python train.py --parallel_block=false --init_std_down=0.0426 --train_tokens=210300000
Each number is 128 + 24 x the weight over its row's rms, rounded and kept within 0 to 255. Layers, rows and columns count from 0. Numbers have three digits each. The size before them is the row's rms in percent of the matrix's.

# layer 2 MLP up, 1024x256, rms 0.0428, rows 796-904, columns 0-127
110:160104138127132162142133135168123137139099162134133202093118114104151120158147113137148137137140124125176138116117117126124087122109156144137128106099103125122108101154171117120127097165115148170144119164147173121157120112074101113179148134078185125137125072121158159110148100159112173169117154096126158078106155132144107132155108127115155131093073110160135136143125114112139114129127
085:143120112158134151113123105158110124139131134128139152130108127125121115123118092109131118140118113127126096106154122148137110136137126174159093144137111134133158133137148116130126101168100124139124104106172117101155133139133136102103102142097172085151096125133112149122128099092154120147129128110128138115124122148237119088093090122124130168130121123134111157167112113152126175086163
100:129151088166127151133131176151124144178131105091144124114144144105153098061146123131139088163093119128147146122146161153075152181131160137168124148090120117146126140133170125138120080108068111101122130129112102109121116128142149154121104150106118121109139101161096096164133095132102094142129154088112136117126115150079136112161132141099085114102128119147148117102117065119177114130114
080:151126174094126122143116121138132127126134173177118144102148145133125102155104160165103126102095140122097119141117139134121148158119118132139111133158124146158113126127138135143102138133120144138130077119107189119111154134131149089123149165112166121147171126122125134107144102162096147113127089158099135119118153121114080117124121145147120101104157142129108145177104127156138143089167
101:099092158138159097115116148107118110131161151150133123117124130125082146126206133128140119122111139130099121106115134173127155120163094081138105144086112091137143117142146117130087111145086126153112127109099071105142118141120080127159128089110157122119131142104142076175151112160133115161176158098083107094116128172116163144133145116174158125145155136114074156130120123122126122099110
086:169147159160160125078142137114093161151128106123107175146105089126162107097138110153133117137132130141141147114150178135192153114088093129113114152164142099153104124153151109094136167074127141157163140134098152134125085107141144135120142109133151124114111113122075110111149143105148135136136117135137144102139135139122123161121123141135138123144153151139093128116156104098142135098125
095:132107079110135138150141094101132126091113160122125142144126144135122129129139082141154129095118093154141112130120137151138127093155124110146132130181156198133110100110131116119143137141107147162135103105157161088131175152135115083121105092140129110078112113119098105124098089159157126147168147109115154142144102134147101080139105145090141114147182134155139114123114081092140083141122
138:178130148157139151143138102190096144138124104100121106127141100115158152132120124134117120152091144123156132127150142089132121098123163115119128150094110139120129111104114165143129102093115165139074125142136112160091143137138121145125128134121162114143157090111116103122148137083139106156115151144124175144168156145114132124159136102155158101146071159153100143132112205155127100124115
089:138132126119149127128150179169070184126136090123166114112107126109117117146106144161109147128137106147104192126126134146093126122137149111109117125146116114151131158106132099102149106128154120129149123164133128127132089124156162155139150131127136192123139148173161129140127111097145160131100071094139112135172120107121144167129135130143118147143091159085110125095149146120161136128111
089:142115150157164103113129111102112161138159119102116100102118191112155148130131101148144093148136120132113156132122144145074131100121155093127160144143146134167112112115169155105113165119162129184146184126110113111179117138148127162126095126161131108104175116149063127142115139107090127123165123128114134116099164131132121126099104089138103141167122140112090147114125111117097130156129
113:141132116170097136106132121137095104100112113119109152097080151119120100177119083172178121124118133112123121147113162129124134156139108143107127108137151141173164144166109145098110123077102130131127111124162109098136159177148127141177109110127170117109124128123111110175127156116139129155109141128119134173115163140135101122133161097133136112154165115125126100148127148119140148128163
113:147143125129087152144136125101121115143109130137111109114097097123137144115120118152140162098140107147113121152075085087178111113139150125113103190158076140126079149125152161101129162130133114165106135114131075116074146148167165125141107166147177192175156122112142136081129102146131118152065146123130145090139174131141154138120125136151089121128119150108103126109114135154129109133110
099:141132149126110160179149069128087137104110121181125129123111129121114118086076136123110096089126167122102068119169113112122134154132138133105145153123114120122156067120138108103117130139119113135140170128141152119083153155138139184113111088139148138140137145131161121102129139099133139135128137088157136121070152125164095138171143103147123111179137117100108119111098154137142140127159
106:114196088121150115141160119131149091102114096140156153100143165146103101132161117138154155104117124124114122174112146131120077089162105079131139126101130136116115106210136185149162154135160107133147152136136131106160121164090165131145148143130070163152137157154101138164144137116160132175139129118126115154153147096101123139114158131131106121118125139090099097109139095108109105118147
092:145080165146150158138133140139133119115093153132119123147128128093127138137131135158143094110088124159123139133146171159108144148147173132100129160139095129191095113123102115184171130163116154161138073167124090122148141160169120155093103097101148135143160126156153121153098138107144115162131115132102100156123132127126108154133139090105083116135114142113123093127107109117160114076156
098:133129096162160153150140161161141108101083105100107092110130143129099095100081163158125142109142120143132100164100117117123097148096148168175141141113111144088145116111128137113104106119150135109158084111113121179117147124118153070123114115108153147129152116109116164149117118161127167126099129147150156127153118153149122094118155137118154110185139099139132149101114178105118138156163
111:144132143157127135180143110136150123113136108153095090111105106142146147111147100120096153104106122063128105068154152145143133082115134130130076119136140104107087120127108127129116116160099150116125186110102106184122117130145113095179083138091145149114099154110105114139148128164127107111155182121115141105094149151123058132146117143152083114143137157117117144101112122131111126129141
116:115129150132153137123173131182157157135138126127119132085077138124116112139175124139119127117132107092136110094118140116120143176150062114100157113126084120158097105113114119124115096112115108096139141125134131090155148146124116123074128129153140125125150118119135137100102184115179127177176110143103081101164096122136145123145136088140131109169105160126137112120124087141106116137120
081:132122119134148151089108112141109169130084141115097121104138134139112117125125154112125132123086141125130113144139116108141106139120180177156135161140139077128134092115115163110082089105121072093144141142130092135153101121118133093128126138127131106157128123094128157123132134098111109131072122108158120104133090155150073101161144156108114128129127097131155125145120093115117121137161
098:139147141105158138152119101132155118143103144147121094161183092132149167162091111124123134142151122152125116109140128179143140071115110086118138152151158123136120167131087141141102159123103117097104161153130128152133065126152179121154126122153162127123147164165121129162131146116136166131096130123136141151087138132141123114146143145133121122135124120116097122142171125107151153118141
095:129110149170135141104095169175164116159129086138141156133102087150073114110152140118123165126145119098085098152105101142124113111118147125127135114133088127133162108107120109144141124117116110093152157119094154155147089107110132068159128138183145159139125135129180138125094141165147091146123133182090158093132147126116126114118135105150109140138136131114150148117046125191112111111123
120:138095117164133095090106144128103163098109112082147159108127089097150153124132105117139136129126123148137120132122126157142129154099100100093128113104062143144138114112113123107095115091135124141178146147159146159117162124095161144151119151165103121137133080122107153155108147146140116133141109097115085115154129133098162082136165138076107115102109112130156123125133143131148130138073
117:175145149156094113097167101169138148150114137119105149083138110088139178190108099143141177143112091107133152148122119152145129139147162137117135112143108139140140116145134095125134114143105147139085116153168137124176132145140127145152107176122143145142094140178162124138149135157096166102143092181098137162107110128087116139096151106137132103123113117089122093124171118145116124103135
109:174146141122166120154140174106138077134110139109112082103105131104149124152126124114136113112141113125088155125138159125108074124118095100123153104144133123122109149136135105129118168129116117164135154129114112088151150113117181131178095151090142152153137119099131144085128108125153109140135124159105132143133127063110169101142140125140151178123123128167119142109077169119100115107135
101:123136111117105106143112112131126129109122122150119141129111123135124144100136140104165128142140159062098104130139072119121075127095123133110112152121168145132109101131109158176139087144095103160156134116133113181139154107159097113116129151076073153140144120096144105124137119145127118130162127097138105156132156156171111148152145132118179129114139138086140190085111161099152106100117
088:114115138150151144161133106086062120134105150147130089149083119102121117107147140118100112118078109148117133113115177103148159093141130111140148147118128130145140056094164121099091128148172069128142149136077109142137159149140119141105134100081161094140111111096129121133141148146126125142098151137119102159135129100103141109119110154116143151138109122120135086140096137115113145113133
101:120086167120122140087105135075132110084135114103135116109101105095145157088131165120085104138127141079101144143147132157123099086093160095116141133140137141093131134128112153123117076140152140124135105144147100140090121138169131134118133102125173108165121119126097128151147135100154097138201072130133108147126128149124128148159142151134111140125137136104095164107153139147086130140142
071:122120151126077127130145112093149107144121113175129129071127128141125118144177075119070105112117109164107113151153146134126084174138145107131120144085129133149174163140164152129132083135111174152116153096080138111079160097162134129098142091091103141163147155124130113118153106146137116117093121122119091128151129093141125131156107160094134141131119163093110112101111127138141107108123
107:130091142144112117129130066093147112110137141147143124155131133119145130101150134169115129116129151116103146086093147144124080110113094129145130156130166158143160155128141164150130140102120075118105102140142146170133139085126106121102124154082143117144172104175124107137126119133171142131119140137100117145155123114154124139150110115143148118164166120122119102150115191137105181098166
112:154152107083097131149095176188138105159117147103135144147087134127163109105113159122157120167151095109131129138146090132120194125090110132101078133094128092134114154137123158112133153091142122100095132113162133152101127137119145155112095125127125111103179121143119090110150142155085153161086132118138166141124153140148107101105094134124155157114110104164129134135108171149145129134147
124:107092116157151115135158171105116130166141117130120097162170140143093137122132100139134081121138128142079114122115122148089082143115144095133130068155103164153119125127121134108147136146099108105128057140112142131117137088093149158148092147087140119111146104149137113111157131137165136172144142132097139106113114133125147083148115138147159138162131130107110095100124105113092091172145
089:189117146119136133134136138129133115137151164129127106106160127148115127122191112135112108164117159100135146093113122161145157123104129138191127103151128152132137121101133142132119133133143121166092132154152125123097094112071099126138107143125140140177145176115129144077106098124161120135118118098120164154150097160154089170075113154138123088161144133128141099159145096131102168101139
102:107157097126082110182144120133109107112146111126136111158108112144133148087139145098075083148149123131098161087122136093164169152115125148115113137130086140132140146096132097131135157086132106076159170084140133144123139166099128110137125110124101117136120141177092136155150120153102154138071055149163128135178130123124158117101136137108134136131156096147144131190150113111115137149127
131:119169118115134125109119145119112166091092099132125094121130114145072154095114141126153139105154107171161113096142147125121086132103123165138168116144102157148120158090106131104154101129136100137114111150121122134134151153112166180142117146115161123103154141114129113118133108072142129186132136096118178140149152145111183147157132118156163121178125137144163154131118148097114153124166
083:138145120113088149125079117159107131113139078108128149120159093119108157134125114110085119129130128117153126115137179140129152138105145100143135123132061132104112150139110090085133121132149134121139123113166140129156123124144111101133116128149141166095171130148120196126137114097114153121103153143165153134120109148137116117150154091113119154121112091105126126167127131122132182124140
096:151108108094171128141130140097166111135150138147166151139061114148162165102133136105078166180144151133158121127092088121136124131102118123099161125123124117132119142112107143123110122138178133144137145098161152097079147080140137113129101130157119181154139171115133164116131140155090099123185146137151125096124115139167117164108147096143101115174133152130116114145137125125120146129098
118:139137090148114114133136146100152139109118107120127151158144137075112155094128143108123116132124202131143190138136111122141138130104183128143139084147123102103152104152137130142110162146152140151130142098116106137155110111103171108174124140082102128193131134128107154086061087103122118087085113138136149144137143107122121125088135112158107122124125138076153133099131112105126147172143
091:142086125101147077103090135125123195143117130154130147182110125089144152129188138169122103143149109114170148116122124137123144106165147133114102138115108169127128117122118138158101108199106165124123128171107153132145174140128125144146083112145140110137135126112143135141125124102136107157133150094108153155135133141113169146131096146118135118112117139111165127116115129160109094150135
109:133129125113117161173119101137135097107151165130144144101097150110092115105127119114115121077083102155108149122121108135118092169073104128109150140133139097162135155133114093132184145117120153120171113151110095152186124127117147116114146145111141120149152131163152182136112136110136093111181116185121076111112140114101122131166111154137092188172113193116089148118088115119105125139086
091:175159072117133119142092125123106124139068161121125143149138154170124105124113107124111127131126107180098116145086122108114164110148112107159170100124136143135129169133144171180129131159123146164129120140112150152125148173145129182126142164085154116116159142158135110113117150135148102148126129125157110146150145151124162130158079152159125088125125150136151156104137126107125141115181
089:127117155095175159135161110134121125171106159126095124142144145146172092152091123151140127147143086156150141122143159102139167160154118065139165127105123135150125136153185125166162117095133122148106124158148147140116126131123125139102136117137146114105179134143150132120117143113140142155136136127111064163166191106139127113134093125106148104112086150171130119143092172130109136136068
109:101152094107108123091108128102120115141130186181119147133116170139116128145131129095092131125129138134156123125150133108129111156140128137113127117166146112116113131163110112126109103095104097144181088121168152127138143165117080153122152134170139092148108141155179098144135139167121125144141156124085088102151141152177139139112093081108128148067160113107137116106128146108157111176093
088:128160173131148130165121152140120106153106119114131119173096105136164147156139133086135146084143119127076105161117100133124108123115114121166137134136119112112123147162117129151176162113157080131164176105141137091116124110108097138119146139160113118141123118094143110137125141154156115092111143088146071145123124111138124101152137115136150133106125182095162146102117126144134105128149
131:125085130162111094129082123136111149180115142115151147119106147121159166103137132109108136138146158107107135118089104099156176142162103119172114121104134164170126101114135130088138144142091160143145145141126163126122097157124116114166107155121171082122114113120105113090153126131111121150135084096104124121051114130126130109128121156134167173143139179125125092117164111158154154124136
096:133130109152100139134142102145130134117095136173148149142103127138084097141175110143117096122132122154158136121139127108147131143160085140131149117153132139157167063136143151055150135160123144167108125161114106132114151147103111133073103120153084129128091093144122130101135179134138114154146089130119148120144117104099121135097115123129132183114094099129123126161134081092091114129148
087:129118105133072130125114103160168141161144161148149131150124122124141171129099150136120129140118125119103102099126140105131131137070171169129129147113124145164152097091089110086113087118158128129130111135138137118164190115130143134147114134161122174138122113138121157133121121128136125117096138160144169080142125093108129116149073102092152148104129112118159096178146056142136137150138
097:101151163128110127171122120170118140119123147188079098114136132138139129143125082123109099056060145097109122120121117109112133102083162129130133112168118127123126103076122126089111121122120144151165115104142123136156146146143105147116142130091131166146105161145131132080140117080107100085104149099096119151164148135145101145138124114131109100110155114109134154144127148160103172144118
088:155130115110121155135161132164150128142158132110130141156097145098174150137136150109144159096071116139160126159172114169136120122123150097134087144138122137134112114158141120103150149133110143090119089142136106129123130123144156130137126099096139139092133189117152136117158114117117130114123092102155113137145132142132105136127156138156118161140166098075176118154101172104167169137152
087:114108101126169119143112119139129127123119150160155148116112109133151106116081112137150131147102135117079129067122051153115154134130159103144138121106115145133177089142102114156104129126165166097130135104130147165118149136104114154144119103132121106133145096139125122133094097153126112127173165085122158118156101165168147108103133090119114150106122096144082115102116132151123143132091
086:161125122113101116120166087133079149122161124124167118140116133127127141138098113118134112164155076144156094172182144119074141131142154122117154120156085106134123156072132127131159138102103114160078102150122109091109102101146156152170104059127117141127088121099126150118114100115132102128104116113151108134116141099161105112128090133106127138140130147128146106130192150157137119134148
093:177137119076123115139126142140166133149071168149105107145155125175103114159103157128102080134107150148129113129122155108114129134138164126150082087154156109137118111140128106140134105147194154117157134115105160134174102106128115143132118128127119154094117166113119110128100132143112118126102087142115102064118160121105108144129124108147142126132127115125129127109119100156163094129163
097:137136080142100129125135088137097130131132138135158108118142119157165141155143115139117095124140106116155131139086110137116141169108107127162056154107125109112177133145118161149108126155120172111154115121116099131140119147156108144147137130112133116131138115081113114165127123137106137146113092151156139129140115150120153107104107093139110135138089130119144074119167127126201133127090
093:156123125167069142135146122151122105108139139124103135136121130120122096124140078122136095110137120111149134143170152126146131134132197128102129131139146141116180123140144101143126113131113140130089135126118107149138144169153105156121152175137137136161105111126090114126169102147104108123076123095139190143103098136187123103127173152119131116146087097153119103147139114142111137081142
090:125124161156108149153175142164190123121120111109137128118099132160096164132145149131142088123191158095115130155164126093135102149109158112087150111105147111113153122094098122133111104121102122132098147094156114133155149127125156105131165122196158137153145168133123132174115127153135127106133112142113097078121123096113139174125139130111171106139071162127131088088109117158139129114080
116:095121154140094145170123149130140111175107133103133102147144136129161106145183115102110096124123119164125169088168147093108085113085153166119123156117135144150102113109097108100139100120106117138130152113175139089150150167145104118107134063121121122152137177096126153112144099085143155168109140130106161091110119144109143165104115136127110083111167144107124141135142122084163127091177
115:158119114104136098134131106131117102135082173143135161072115109108084149124087134106132141106152141154159134124161176141131098110192113116118094119187144115134110098175126172131127142144095146142131113168111137168095131141127130120089130135114189169064131116113077140140112155134102112122167158112104131126139123170108133106142126155166098083145158140123130112117129079122167156143112
094:124159125115089154126143142135083123115158120113099125128166140175140112133115125110141167139116095131119105121129142133175145161121127118145119109110139141088117125175123102092141139129133134068162111148147135136169088103111099144122131154126156114111161111147179155173152136156075137110130147117170133071137148141120088140114088100122124118091137105168132102171152140158163126105101
096:127128161110152098097141142144151169145092133141132103100147141135105103125125105106125130088082125128132089118125131090100129110120091088108139158078109150142117144147151167121153088086133079158127177136117119150108101118109169130117125099128119162136152147169135123106104134118112114144132153076147097084111101147157192115095094121130156147129099120136145161116097119087129162112125
108:086110095157122121140103140126123133083150123104127127152114143112089126110141140143139112160137113130117109162135125107110109070109078125128113149151120135115109140120157137153081127153114115102126149123124118139107125100153172170151155131160133120097174108137124129173130099115161155127121130094142150126118123140130121120113137201139143157124141088132164151123115109090133145189138
099:126111140112093102132151107166110096098120090107113155119147143150112116124152088144152084149160120150143161103165117144132123208139130100138128140139150119131138095126151140126106125107112153087081134148136151125121160142135092109153109094133152135124123172162121178122116143122120174119147117107122109140153098155118099087126078138109103157138142133118148111140130149121106133116106
091:066144088143116127125121134116126128122138118131110149163144121116090127134134124085191107144187146128151119163098113156079088145132092152133087108121160127153088135156109091091167140102136097153166129112174124120148105128137144101128132087140070115126127106124130138127115097142065105083156134095120141107132152055159116171144077157116135131111150110127121169148127122099112130148160
086:109129084143087161088122142126126110088138151098105136111120118109123140123144130080129106131121132151087156136082153147098088109077131154129100115141129119085107098127145123120145099088165163115150131119119104140131126116108113114132143128152126156089112058122151145157181155115132130097092140140171150139108122135145153147151085149122133179148127125110143107173139112087181125105143
113:108143094128101136112168119106076116112116145141122109140148133129156115090108129138131122121131134151171088165123140114138150085094144165135111125113165126114129143172181100159133149087104154154109111124133142114113130180088155120088074152136127117139138127165062133164102143140150124089100107135160136172109144146099129109122085091187158105110170090134119104123096119073147110164121
108:155122132144115147098147102063125109077132172150109132104122163143081105088159118129108102125100132141183126108112168130113130102155119129142124126158109167140056115153110151085138111116106097115162127143100117135155149126140105096127129130131132107101112098158156108145130136124150110095127117108128148127136161098150125151124155108132094113159147098137118125106149115091111167154121
092:170106134121103069129142081107101136086104133155131164107120144135123149108098094141104102082137119126125098134091148117152140122097143107104145136146120123118122144145094168161120135125085185111115094092126116110133140152119122077196115119111141111150099127141112157076122159168101136147145099161127148178171134125131129165120067136149117133144142166122149114123150131135108171165148
104:111180145064126119118160133093110114116142133124142136119142166084147148144154092134112136080113123174095116106167099086155151091167099100076125165114114142110134132106150092098123173083087104164101100092148095135123143082128112111129151155127138145143147131111146126143140130101130098105140089126112163127097127125128172165133128121128154162151121109123144107135175118107144129134126
100:126106135080124171107153119146094132101112118136138120145132105120108144091131153127106141097105147157183154104117125094093112094137125134198147174113115126097105131122116195094071121069150124112159161168133113099141115151133140101104140088123121139105168128113110131117139143135141118124108132121117126151137129126117154147130130121138128156082129087091087103120072150133124149132111
094:144140116120111126110093156104141181130143113104133128072114128172124138080131137135139119067094132125125088113132116083147120094161114112121163109128132110115127098093151167157152119131157112117193097158131133132145153135119127153084154129145137133136139134134144112121141129082179115154127112138101149165113136119103142162122118129154116120145093096134141093093159112102110143132141
080:138125112122133145149118127134086133136148154200125106117137129139102125156122123172153140107149114117128141085116109102128148129141159184132119144112077101102102128137110144106154125105111153119093110165158171129135128162158133124096136090177163123100134117136123132094163155085146096134127125173121157094139103147144157142184154127117124090117106130172087109114155170160151068111149
099:104093097145132122190124159165130130136147123160122147139110146142125146104114103140125138127143115152148112070106161178115139150114112147146142141159180126114126112097099126170075105118153087135143152113124089108141126091116168129158117149155063144152098129085134141118111179127145104100165142149157118136163145123152147118113113174117104092113141145113189129119122081155116127110132
090:119113101099161113164103125102156148126115106163143131127159129156154149145053112160127097102130158143138137097175115128112117124162124134116149114104121127102126184119153175140092124143105134150132111142133122133162140166114114162134164140136144137133095134127161117103129169094158099163096069166116136132158145119101124100129101109127104129132070137099114088119131170138117125133137
094:107136159139124118104135194142141135132121137117129107118135146145146098165085156105152171116123155133100121164065157132111088136109113122158125142093119125149154160134199172117099112149163130135139124155114117168066153133110130151119118090146142150117179089128155122154090150103130108184141108106128108129152131127158151140133118130117109146100132159123078167143112148122095134117117
091:140160129155174114105160193161144137104148161093067097105190137100113119175135144111093119135107159122164153190101150124081152123134117139111129088129137100150106170149097151155134098075144157130158085134110125111114119128132112133115108109133147125119142142140138111157129132142130111094120120101160126106110136127144089114121126143117102127117180132144086158115113115102161099114122
116:141099102168155134146124125150195098122112115126139122153130137069160144131118098134118145128119095130069153118115120126143133129099126123126127146146123109127139125129146144103095159149179139122102124124082104128128119155130158149140127099157114100153135176108112064146135142129116153137151152125144118124116138184106117145167170129162156143089142089147121122164156112125172173095150
104:081121096096133125111116129114167108147158118123158134105132161119139121139153088126152129138152156086093129142191115135092110165096138129115138098112089176129132155132166129086113138137154126109168109127141123150169133116163134128073113117128120135087124149075177126133133144093057064127129157110111149145130087137143099163143159126086113139155145120126061143120155127134111096131082
094:113123140187124116086097148108123134165146143134077121102126173119148135124141179109119142120066109094118125136095158149128112090134093136114180092164100116096120096103126120168173117103109110087133143153138129115122095172104157144127089174114183152083143116111159149058144131130132130099127138142142110151129094156117123132143149119152136131145129107117132099112157126158113109119116
086:172113149118138118155118096129137154149146134129042191094105182140130111116111106150141083137106117118119105133131116137131148129149088144140109161140186144135091152099085143091185133161100143134186133140129162137096152131074135119128105125129142122112153138121101139121159117157115124128149177125114138138109162123170095139145166159115134170098166134152114097150143151094142115132120
103:110106087151134109136142116099129115144165097081133141135138110143112142138115104133130172081123147151147165117137115124158132066155173123107095081163156101104152121114124134140108129145123116150114097151166126102181143093153129169139117174150141176116112144132134145122113140145101152075149102147126145132108134151076102190100165132136118126138183115118120121115158099089153178122133
112:102110084095147141134175171155163093123148124118140122124115127130114160101146157108095138119114122150126155128078096069062181102144118077160134116157106110151110129080136127113123156136123127082131116137124167141073139143134116136166175141104165096110128204162118127102117113105145139128147165135121112167151139116092107113079111108128122145136118124127106097092092143118152111149106
094:100103137145140139169153118073101153146125106112123148122128118102128127147104108139133112102131203143099103164116159131132108114091140130145112136119092113113121136134128158082091158144101164137138138124146131125146148131130157123100129062156123158132119124174158118124111169152113078150156182168107122031137130100101125099112132104112134092119104108115138107117136123072094134133108
124:135151097111155124121121117096121156155175137101066140118114119110127147113166128137137149123083153093127102116097158146097122147122170128070122140149088130106096118148119152100104124078129147109087143175152123143137133152112140170137134137123098106097128142121136121106095109110147167153100099136112094149119111109111135131138147132155105145140103096105134142095080118142101091119156
103:144120139131119135113071107130089141135166118138108105105131154098121143143199103117171122115126148153116106139123101128089092124187145105139124141154132114096156117147101115174049115150162121156117148140111110113133153136153161135109121171154138156142112144110117132114143094116123091145140120092093113128119172092091119094150158157110108124149145115137094088107140122136147115131129
108:106106145120142157121107122116097127163136101168097117156132113115081107142117119127117080161128142134161131131127161125156117145090148119099118152154099150131140112118128136100166162101129120118132100126135148170117130069107100157136132100108103141152134134144140096138136113111146139160086151168059075118165133130187136105145103097102112127127063126106121104165122124131132162089124
102:111184119110167125148175155115165062143106130123129090149142131116112176170097154105163145156122167143133152123133177140138091096123146106140135136125179119122132128110163104139136124147141147124131155134144164121136109097117148117118139117144117176123145146144123120093145170141139096142156135157122091149125128130104137105150122113147091102138093142074181128090168114126162108121161
098:118096147123135102143116159121107114143126129165160125102144140159112114123144196135090139140143153106146131127137102141079114070144117126132143087085117111127142148104103129104106100099117107141143079126125161133119113085138112143094159136134121075187125146094089145121136148076149104121122109133084075138123106150103106141100123130129132117151127104089130110085124125079143134125117
093:126098131150108115110091100120129073090158066126155138121131084094148125132142182124121122159111157161130058140156146131116166174135115111107130166110127156150137146195146107115126141111089112116118140108150130143087083167139151126110147129136126140129101167130088117115135142098152149125132145111134077163113111131114109165100131140148159097125148079164098117092137136146090143158132
092:137145180163111146121129108120150121136130152149140118124143134105128143133139113115126090141109161145107170144128176122125139148081119103120143142081127126102140123118158146084129153141132114133103168141163164149135079111142091137117144128142138125142149106163147098111147124141119098095145089121097160150131075139142126144060150104098095111138113144142109130152106138152114165119125
096:093131151119108148138085118118106127147110113103171141096128167119099172114166105147151140142116117130142152110159105111155169158123139111091155180169089136145117157151146140127137158121098108109123126110102089116126128112134170088142134146116181141139112115131096111149142142123163168131119161147125117099158143137124151100135090161130148117111136114137118107159157142135167111117151
081:117070170134084120144155153147148141128107143106102097126094171109128089103096102090122089115116110126132129129149164133123150141109127146142159115108147131161138087149094130120116136117103117137147147138147077156116116091084072159137162122125117104144154087101116096130122136135119133140136096124140157098112126129137133157128171117079180154118103119160105147181141127143117111131134
096:106185088117139138101153118165090144136103179170084121114115134130072147107160160159130123129168145145099119089110125121134124129090144138133160171140114129084150157136127127152156138147150136151109134127125115093139089121084133122154175162107136167119173154133126131107117110116135131160118159104143182069137118152161156127136134091139100143143137112132138093133098117104137136078152
098:146164134109152118107163150068147178108114125121146142160133092141163164134134134159157146183184126157103103169097090145139099111133101166149093139156111175116171124123118117125106126112134159135135121106123109096095107128134127174134104151131116101135118124136151129101111132070107150082120140140136113124143173105136148087151107154153110109148136138049182117105122105098141124114173
096:128105150143152127095140152119161105111110132146129148156133121069096125132157165164160132146134097134132159153083184095097103170140108068143144189159103128168169109114144126125125113105177075129141162113098116137127119125117137087107137114090117129140105102165102100137134068126108089131127105091125107122137107143166131120107174171120123101147114117090163126156114139115125119131147
099:177140150132093141132106172164105124133142124110145151111138130139126114166156136078160120113126130124144169132119165145153110160151140125147115118120112122084132146141121114113146131126129146129170124162176101126143084144122125136144125121155131155136141124090120152124115118145116057090145142082175160118139132134159143143150133118109159120115140143134108133141107128114131152125138
108:162119131117151123136123098117120125110098129115096115130195104123149124109159119123165090118115102083136147079144143121158180156082151167174070127141158102111106128117114091163126088098136156129096156124133136164082121145109084143136088132124128178071130099140119142120168132172166151123105137122112164123168121121129104148157138144088178132161160124120124151162110131146146146119105
107:117160123110108147134106130080111139094129138128101125122100125125178123148114072125079118144114150104080109144146139141114155152114124158103141128136083143115147144153119113154136140102151131134086100114167114150093135084159111166115107134162156163188139109114158139110152133106121170154103147152150083139137151129126161160139167158143131130135134132062129103131117102156126128162142
090:073111149143124147132113121108155110137055122171088146139129148119087078180140117102127086150112108117142088111128156153082124172129133130126105201129131128106113139132119100159119130096115111116114145137091108140138126131116125087160146086115131119143136140127136119155128107112127156115116134109076088095155132108174110123159112129106117131128137121126115154141077115126151100083175
121:118154146131111104116149111107143134091161063124130097094158086137118139131094107153150135104153139144112120116136086138121126090109134127145102164156141109114094130163042105103158095124117173114119153166144090129149155088191112112141116099172107098073111119107111099153093130090095107110101147136128162109125120105130127076129159163121100140146122125143136125148142121124145129152121
109:147136142117181141134127111120118118152141130140197155168187104058152138155130076129157146116082120131099112094124061109148143172109142112084141144130145111132121119138128114163156123135129118113149135113154073148076108137124127114148135082107161131118150121135159093134120133170122111128113101135134100165127178111126114121166134131106106110112126147149122159115133167123111073109141
088:092135105179161119158177152128147140109147147082131125158105114125125160067106101184111131099107116162093112135123129125145124143122134159138137136137140149159095137128093107087109158114129131138161157113150159093171124112140121164149116130158090147128139159148086142117138143141128168147178128132134098131108099101115120123147108133130158115131091148098134149122130127132110160147110
100:126122151122152124134082162175113138134202099120147131134101133154142128169169101120169175122153121151144146097109110123152167096150130149091121109125122114152120136155131170118132118122135152110125116166156146105076126151164158185097143118115141134115144138122106128137101131104167090121129123151121150109161113155145152157107113136156164078170139169141084074138080162174164099080162
095:127110092132109137125112127138123141106124148129153119131118125114110132119141107100123097083154134116108134144130125145121145072159119105145160111121150140150091167141187140166138149170131157148155143124120116126133107086156112122126106146122106119092132133109129125148086120134106118078124135136141097100077136169142144141129149165078113137152117129149131134105109154117166167129107
086:132107125153134114157089076142102154139112114136140101117131133149102157128092138149080116126129100104095075097094155169143145096117117121147109152127116068135106076115124145113138151182142112154111161132122112096124112156110126110122149101114129190122158147169136115104136089138122127139153114196134191114134172144100152169166158099132116069075122183124155136113106121111115133162143
100:124094139126166080132112146130158090164155103136136123122179162130127083136103106149161078165113137183173092156104145160140152176146179115088130164101111105183124130158143112162159119110107096093119131091131108121126138156150137115155123122100152128127136137144148103131153086116129152131111134084114141116114120145130124145113138159113145098110097128096123124080129093094085111110117
077:156107167132120097123122132134117073133111125174125104155144120141138148114124140174138071159142144133119156109118096127116123141132153114114120158092124161125146132145124108178078124155091128147112092120114086154082136131131116141140147124115142138181112132116096078108094102146115151154083165189152156159093130127136126117136162147141172105165079141113142070110110155132099097094148
082:097139140169128143125166126081112113120129096124155106137162111107164083129115161123110147122124135131126097181114138142105103145110145150100143120134145117130103100154113086134128156128177124119134188141117169177080138147113136128106150138119103151140126128062122129091117125159114128145089132109156135102143105102119092151098146137134135095151121148150167140120115105127113153128163
116:145148148159119159067105138135092132161155098149135106103167142101099130134157122140092113175130164120107109107129144071111131121114146118118116098101138096128112137114119126127139101125105131145123147127121127117095138126115140137088129132117140129108142136168148164139150123122150150155119147176087137140142115098122107141113137126157124162128171098105118121097193095134145124136162
113:141126124151125115073139115163154110144119133176130097136137159099150174155105143139133137161148127125164111066113150135109112092101095077152087114110116152149124128126143120096143171133105093146130143129143100100130135139125091108090165133135146128140120162112136141127139133149099092138103156114100151140134135141118132104109149155125106128125121153083088123166108140136091135094096
111:138157109168169110144119146152154165144117164082141120118140149133118158125112184133157153133135135133119123144120114190121121116118176090127074123108117096158120147138163144136110092141094136136102155151102106128103139098112178139121161148142097158140147144161126114140117055154129099091121160113097124156112144108126138110134134137140143131149143152131121107109120086144161165141169
107:152120098113129154129145135158082157097103122119136136127119123114103123081185112115123069118115084153134126082132141141141153136093152124140122138150153117096120096123126125114127156089141156093134122075096117126125148113139152087101143105133092123083111120138142107152124179137149138172151127149109100141175104114103137089154132151099093126123159116151147153125132104116125122137104